config.yaml
rope_fraction: 0.5
tie_embeddings: "early"
init_std_qkv: 0.0395
optimizer: "adam_variant"
Each number is 500 + 40 x the weight over its row's rms, rounded and kept within 0 to 999. Layers, rows and columns count from 0. Numbers have three digits each. The size before them is the row's rms in percent of the matrix's.

# layer 14 attention query, 128x160, rms 0.0412, rows 0-40, columns 0-79
057:428601530331327505591461492512527515521421710497506528531397549484525454526589567477436451496523548460496504452494513504464467450511473486514475482446470489521467492503487496509482487525529478505496507525481515514529524476491487502562496540
045:491496475526656494514469529414481473533472454397493500472505555627499481497341474540541462537626503485506493556507512499539472557470498508492486512488500520535463498509451471512499480524466495482509498485530584504452546556538491509505536451
055:477443477528650468553519457393437522543444457455494472482510519556490486464392535562560524548634472489528484509508533520532546525463486501579496523472498514427470510556431462532461511504532498494493506440572483515488485530482540504469486483
039:457593552496467565474479528501505537375499518492496572552483591482468516495489460490517518429480405500491455535495494544516420525502539464562481485555504539510487538520441479480502457526519537482520471479475472505516502397430491527511493535
069:454579480522376564416522520604601507421555514558509477499511503428483526509684468431425541430378521452479486482475454494466439460480533476572517511507499522510510498487439522485536465518515494509506504514461463519519515478440518468476465563
039:460506575484506487474504361576586444505537543565519508475448487451464498525542490527457448551506559474480562490485579461506502512527447472472494513443510537438481530443469497502485520455496506520490538559465527522495517555590473529564454436
050:498565470525515462602521559514524491482462431290533489431494614422544474538542527518565469561438504503536447530525461523523487551489480485504475491509495525508539555549533484510494550537444528479499510486438495490483508470457568453514514525
059:573510551456535484367407463484548394443585450567500526550462425493412523458531491466486618532425505555494552474443505479469494510493528508523486521541503518507479493508601517491621512488484536499497494509469424508517512430552508495506525542
059:546464489539606460466520387417478461591569531576500545489517388557402503477359472513419489513607523511477486462487538496512557418548518488529497507472518492465474507469480543550455432453468478524510518528521482501528474521601497527511495459
059:465512478448474499645537508568545579458376529526540509461547632521574471596416506555547435515546471449513506536527527474523465511475459468510490479492477478496495494523486518512423490508472484505503527511524606487516482582515468512514503486
065:409554487508381573453441533546482544491563634419531513537442458439542500424606560481455476490423524465517535472496467564573479524482511499488484532541460516560551492500559485437550521482559522473504490501516433496503496434446517489510494534
072:541433494575572430398578422416421470545603507488486553499496371500370534467399542461409550503540532539480494462492487520493561495480513497485529498496554524496491467476454478510514465472550433503518500471519447508532516483474514504498482455
067:496621527465519562631462506636469522452409542489535425491519618481563502521520475518515429506403503458516516502528554480491490526487440499497575482507472485489514533494539534530434562535502584500469441471504486514492478557476463547479499536
067:520511533576598446367528433461451464517608514450472546545443405487386475455449539475422541501474492503522472473533503526512534487493489517545504522545550544492515482489479490538596473450525481494494497468545427523497516453481515473511511448
061:460441542424367598529346582530489518484543568493546454529410431445565489548531568497446446468423508479532530517513484540565451523436505512490491529538460462552521533513541481461504569525516584506498492533481490498504485453503533485502501533
075:534424511587565464389466434458517491557604523423484549547495374545403478411471543503430508477481514548520510420495466518573539480524523507496497517523528545496516467532484465487510487460545466483493504466557495526486491457520538484514500464
077:547406501471448428593506452452507523514400455543535501464470559606585428590486517538529560451415541488494466472495481503505487463474532476498451495557481458455545504545522516508418463565452516510484528509429483478531482547551546467496534523
073:552395528550487558419484509445458478450495386555513590443503451514492453568527530535531535498438492483517493483509494449504447418513552500502516550577527485456513515546549485485489447483503536506533505498495518515458521501532500457474566513
096:473432501520550593430509511447611512533523439557486554451518489566429510516534553483478478475469482502457506459501497542515522504522503521498536494526499634461476452519527524532558475454575435499491527461542501492484472509466512537565474461
080:491555533512497512496514465551460510431577517472515458479454547506549544509451467535531545489501421478497499536507514468442528550489475507541528468511500434505580551447513515536539410504419494482528564492550433462454541494527435476453489530
116:493522470498502537535443531425491483552620542469491584476510444522549473430528486484422500623508528545494480516527505524523502456486485525490487574536504465493420471547547501544432499463569443488555550495479538502472436515565433515458490459
113:377521527509521562454523547576505454448530462560441524529458484519486484486489426443541410536485552484455454503492489483473502563491552538516486547495512516470439496531507470495526460553495446486534505520517451481505491468523531492476464514
118:522495446485487546531536462487600484612569545431485576476485535560564530552536461522494469415579508423469508393491515518528504519465498475484483484500487522546531507465575522527474419596463531456523495483462490536532448476513448518494446423
130:482443494392521605501493510474580457461545493449521491433478440464497470499369522540496498480523501467436578464513491450497425439478480517504466506493534531482480462471500516460485506520465529497482557553476482539435538496412506482474557422
118:549539500538507559470497469506490473510462499456526436539476445469566533530500461489496498452464477554474518502470524489432431526473455542555508559491440474500418504488492499547470417574469535549493545496479525514528481568476529390449529556
124:408478538506512515484521496500528478559470507538511461527505518504479410509457511580561435403494450477531490462468523542486463525482539504487475474405536523487505534464436475545550505499522510467509518489496465491510482455501387519453492424
130:507537569498474495528507537549492503430521532554421501496520529497473503468645542623472524499494547489489519511549488530515468574487466443537473560505452517530455524463439534533449388502504417459484492495518452513491481475554506497486536500
122:508453497474462510546500504465531505604467464459518505497547460473468544490482499436497524579483472517566525481552522521457422508585526483508522569539484458493486580446491503465468582526407447456481442503498462520478434470483514473488530452
129:464535452493586591525521429414547513497510473589525537472550503476601483488519506511578489426592502529501512455480472509487509457524529510502497503446485506549446563461529493467474491462482440574546487486520440530464488503497498549498544470
132:462464577509481453511548598513456467530471514470546585473500489468531467492425514433488528486470507511548452480519510474426523525506553485498491526473503398494527549446471500465524588572511488514510496537500444555540564522518460522488503486
122:538514543410450505509485446626524423507593552512538557533408464491510486495523539552399483474475463488470511532534464608405492479516478537504421460503515478506546498514596503495471524457432481560617450474451468472464462452553495478513498447
130:566492564484466517484434541521443534507397530433456486476527516553542506484532542463496521524575507593533535473508484527505438522522506514522508495528533407501433474490513436538540494479603418565476496482494482491538492507480583505529522443
125:472553472502498498545519502513544461580497587410527500507451498584438545520496553543530490509470548531534460454482447439551474499426525485489519447574464536471485512494537477477516498501451476528525548492470492446466479564512521508406433541
135:538552506376521470482480469512437562500532503458531469475562531491484464464507442433435587385541496482513466465523505534528479471501488491477498457490531533485495503485488515482429481514470515488558514500496432491517458515500486448535438514
121:477550474453433549542595458472482459534447523505512517457472546480450404527483492464456505471538494466487485512548507512504453435554539552454518525490465466447532532549462542459504540529558506566451562465574501497503515454520490438519490481
135:536388524490402471455573446465449511520504515488454510470500510473462537459545512427514526567512468462488496555498492508543493490575520525469418519419495529459451548447525525500492464511536499511514478489502455503504468501519547541559471473
113:462472523439502456484502484497508481525563473475489479545478484468514482514631495496506491474560502505519457510485502556521526477472563507468448467532444433535539504537527536503541516490575483523446450539417531532507493523442494546496472441
125:432423506479418511494448568453450506530481480459521448471427538503588539508518479524461536450453541431559530420505510505534509455533473508509490570487501449535501484502469429462540494462474554443570568573495450511494479490413454538509451515
134:503448550510496504543607510512379553597490498481566460416554519500518513440502459538554519510550494523529519402423484508462438430500472562514454503571534495602482476495489546506476537500548589486506512475474434498520501581473450480517473523
126:541509496472505554518420460521429524546511477558576525570516495568502435463495502552543519567562497541455471567542429496463503498489454433478511516432492503516554523436459525504606463461548465466445516515526469503501500555503484433398450518
131:587525499472488536532519532474503538612479504513485470466523497467543484435537520561507496475499436486458500497514505553521514500510539452471540498470546509476577574525503405554495525487424539510534450484461541525512484549513602535493485494
# layer 14 attention key, 128x160, rms 0.039, rows 0-39, columns 0-79
056:410497477338462528487515516489568511487434543506540537483501502528514505557622530429473470496408469392478497521501481525512498428434526474542497494426507454514482485469516496470516516547535561475496553536498446454544560455443529485542499557
041:525478499563640466467455548532469486552492515446471506521515440535464464546401468526495425473680441475494469557537506480530423506466523489447445507484486518487444519492505480492433514492459499490513474487567563493499490522554518497505511553
048:498446517600637492447467440438479511590571540557489534485512429483460464455388494563493511542608449453504491539505502501489509482470537482612525515492504505441441490525414483523509485485569483487520489454590480501490454553495550490494461513
048:482559547527403574545456536476501513352557508555507500525495574517420460472468546459505502507540468527542410477505491523526430497580500524531505514549516571529492503539456490491486478519535528500471442482519480496514486465444486522560499501
064:451562530403380566485503523484625531408471467420494439468475516486504481456679472514495553460365512424513564491486477504545450497468481509513517499464509491494516527507459514495508476505512499502491538498442515490526523531432505518501481529
042:511481575488637503417552434513581447461444562465498532484458393568536525567508459464471505519454525482474582508500479494495503514461485518507536510478513475492467550471553516463459516513507501473555520527487479460550529466523504506475488510
049:528603500522408568665488601477500502482488403597555510561542578417538532469558505477549507507517514491524421447500523480504498516497472500552507463480487518489557554495474501483543510519443516510456510469457539515444484522518478485545459494
049:552572508488541508484635483524582376429465490501476430515487575522511518541514492442511576526446468549469614494486516478412511520505498531439483503483527498519499519488612463480429522486452473513493542510440497502510541488560483502514523519
056:541471504543667461476569465544502461621482523396443550468512442564419471557379541453478444560515502567515505406478517472530592486525475476495477488490512499548475470490539520500505507470519523475507445466524408512500502480534552477538524511
066:510522463544459514587413608521533588483510518546489514621517472447506504481440510493510444561442464535512479439500490443568467496519488490619479472502505530529501494509487522491520511521531550502492512530545503516463447564488500455539498501
065:411497552432501522446560448485451544531498509530479514426453568505527522481499515499511532492558512445487505587475476549540513517452511526431535537539514490523498504468507482508504474532502453526509486501457508468503538408456481552417512473
065:439490565568664478491547439480402472562562411396454500491461448606454454541440531485523417570548474520521505477517537492510557515502449524478533515534541545491479499448475535533521520492508432515491472467531466505517478496470451482471486520
060:609603443510510427531439416480462492481565464551530476426451543475405507409506554564476520525441462524526518520465468458457497492558502536537499504471503518469456502489534482520496531489480577494477499436525462502530486510507582520506491446
072:521587566543618516466498417464371505519566358494522508439475477621407469493525533550513462493550496494515509517482540541516553514465453518474527548481500478468480478425489492525494515502488514512504419440523509470498509508517496541428469450
057:401507575382529578507513386481578516530458599394486470472378549499506531483470492469508557538514529457526524571478474489545554562460534541427498557476533521485489534479490485516453500490507472487501469481481457502526508480442475477446512495
073:452502550576607494482520494501393441523569396397509490557503474557404442519473589475488441480525474520539525479519556508581579518486464516461515553515551501488501494439448527556516506529492454496512443465558498501534490524493438510436487520
075:484464464452477382572597484447495496452381407566474440439494577500478527523474505442497569483430493459444486423490500491506448471450560488515496480537444461528571475530513476465475514525451443490451498538496534480486463514508484526475528539
082:524502619494466561465505390570519477501491574438507591485496506609544421563482494442568582550500524514516566480469472480504536532524526523499470546495545494409504568534512497524459496443516512504508516492521510480451531419466420470460534493
090:518460493587548522517406432647446534473478451467493533465561456490409464434477548397494451456531512476468482472498497529442518506484537463504521533469472475484503439497479501496490459491429529463470450504562453504441491541564517500580499548
090:508486526440472554494447477503474560493465554517539545439398457457548549491522482542463467456490489549453499491510486460457443492565492454558529497453507458477483489528447551526501542463492574507517597493480453506495466571544547491560528519
114:481506450506521492516473559428509424449550441540537566384560475534543473449498511527438626448506451429516506517538495490492522565523442505472561558512474481533502477503468517558484490460483509466514583469469516516579459522516513505462472518
109:542472465526526534516531526486464513486477443523447543501520518508508458504512443393493428422514530493442534492486512510484479488523523545530498614489455495477546466542501500490486544561501548491567566535560523426534453476452538488485562500
119:519476467544492472531539540489453486452476529554484571424497507529532571531443462534477469538443458530490521454498483516491465454514527474495469452516457505557482536476504529558493525576548479472537456461497522482398429546452503547514518520
124:530542433525474622505543513497450528522472524526562551397509461524532493493536516573501479532450500508430452473506524500516545522492479524493460518533594476506527449469498503469481536548511493477505571598506500588499544496533485483459457571
117:480509548532483552463501570456513514486520478548527428539503486466544541573541507478546533474546532500488470501495524511512523489518425553475534593504390539508530538507478493548522557602513489590502522392494477522464465532501493376414487415
120:494462547446550526461513547515462515500481470546584474524591464550437361593471475599599403515550489502527461473437528511516547486521599490503458507525506504485489558458524468570524492526500502446516533457529504523458462516522521518458517483
132:498514623506513460542516447519515513564522508573382482528452525471480526513453531657484531508511527529475490529564471500504540442521482421468483596475414509528504505452548540564502550502490523448495456460494490537539471467480513467501468507
121:480548491545482491573518448519487502456535563500470537530546487504498571531530511419489539451485491529620499474590527471525544472473500489543514631478517495487503599431528516475518470522541540463493446481483495532550398488507482479497498544
126:508508444499468578516512522450462478488477435500532557406555515525583476496458487502570494529446516485501498542457467469526491549481538533524527496510471499578534551457473507470509510475530526604558501452464549551566431521508483567499471511
130:505511585511530431540484494522530536446497497507560587454508520510523466507529516438485584516524519497572535527504525522535479478496569470474488557530481538481482553412516489422491452568493515535514517578469528597472614483509522514499489551
120:460508575532532464534508518530505544518488496506555534501344436479488495557475540550396494542513512516482502561564436461554525483467499531456386427509545518532474494530440513480498504449528482593658457440558484487497438471467508479493491550
124:497530564527519537552438515551523477509443509480434490491523515483477521440481519463466490492483493449532500512510451480485540495490541530561508507493562552508539434488501406536486487479422569592459495465545526483446468527515470494521492527
119:524519507488464473532451446522445536475486563507525505456444492477475562482505585533550508539480551542575532481473433466480538498568517454572542444423448484433499521512462453427494524514500520510533553525465504455553452528490500524403569492
128:508453534518513474433513527511582451504475491496559486452587515529474435458511437434412603539496488482519517491548551500495514520510521505465496415483549484495498516460525510503516492520517507484615526473494550474496452487475520437549514483
117:524505456468521536525532548482502528506570508487474527483522512484450339487489504461445497494470525504491492443561496481508546528431590578493498532486451547454501543581510538443519470546471513580437563461428475481480534463486500455526503492
129:476549527465539484443545540518549477508525514512400568426513499529453557459459499401501533478467481526484496477478500521487514502432504547511391531513496484435541589415466536504486503532500472531518465511496526495520460512474495564526526540
113:510536583479471471527518480507542500498491517503493482599456533473550520492489487502539493547420491513524524469481499471498488535464542504552466455483423538525502531518521529522483466480495502519444424571562447521492488550511500547517518552
125:537542509477498526484525456500478519473454492509550470437451613495549566484489557550441505566520566501581478499509538498510491524480501540502515614495495532536501476467526403446533476456530470395576552638495519530500476484501538534514527488
132:490501573523507573550548491544537465453468492506615470361544482499471477438483425542530546449472479488566498449404486493509544521513482584550449503444549527631512457484485572500484505504486450478516507420512530497432506561524509491508534510
124:537499471470487521539452529540475512472505474453610561560576488469493413424530483572536482481513546475406512498559401491523484526538460429444493498537481499552449527439525534492501543474465530487428485515524494503498511528510516429378517440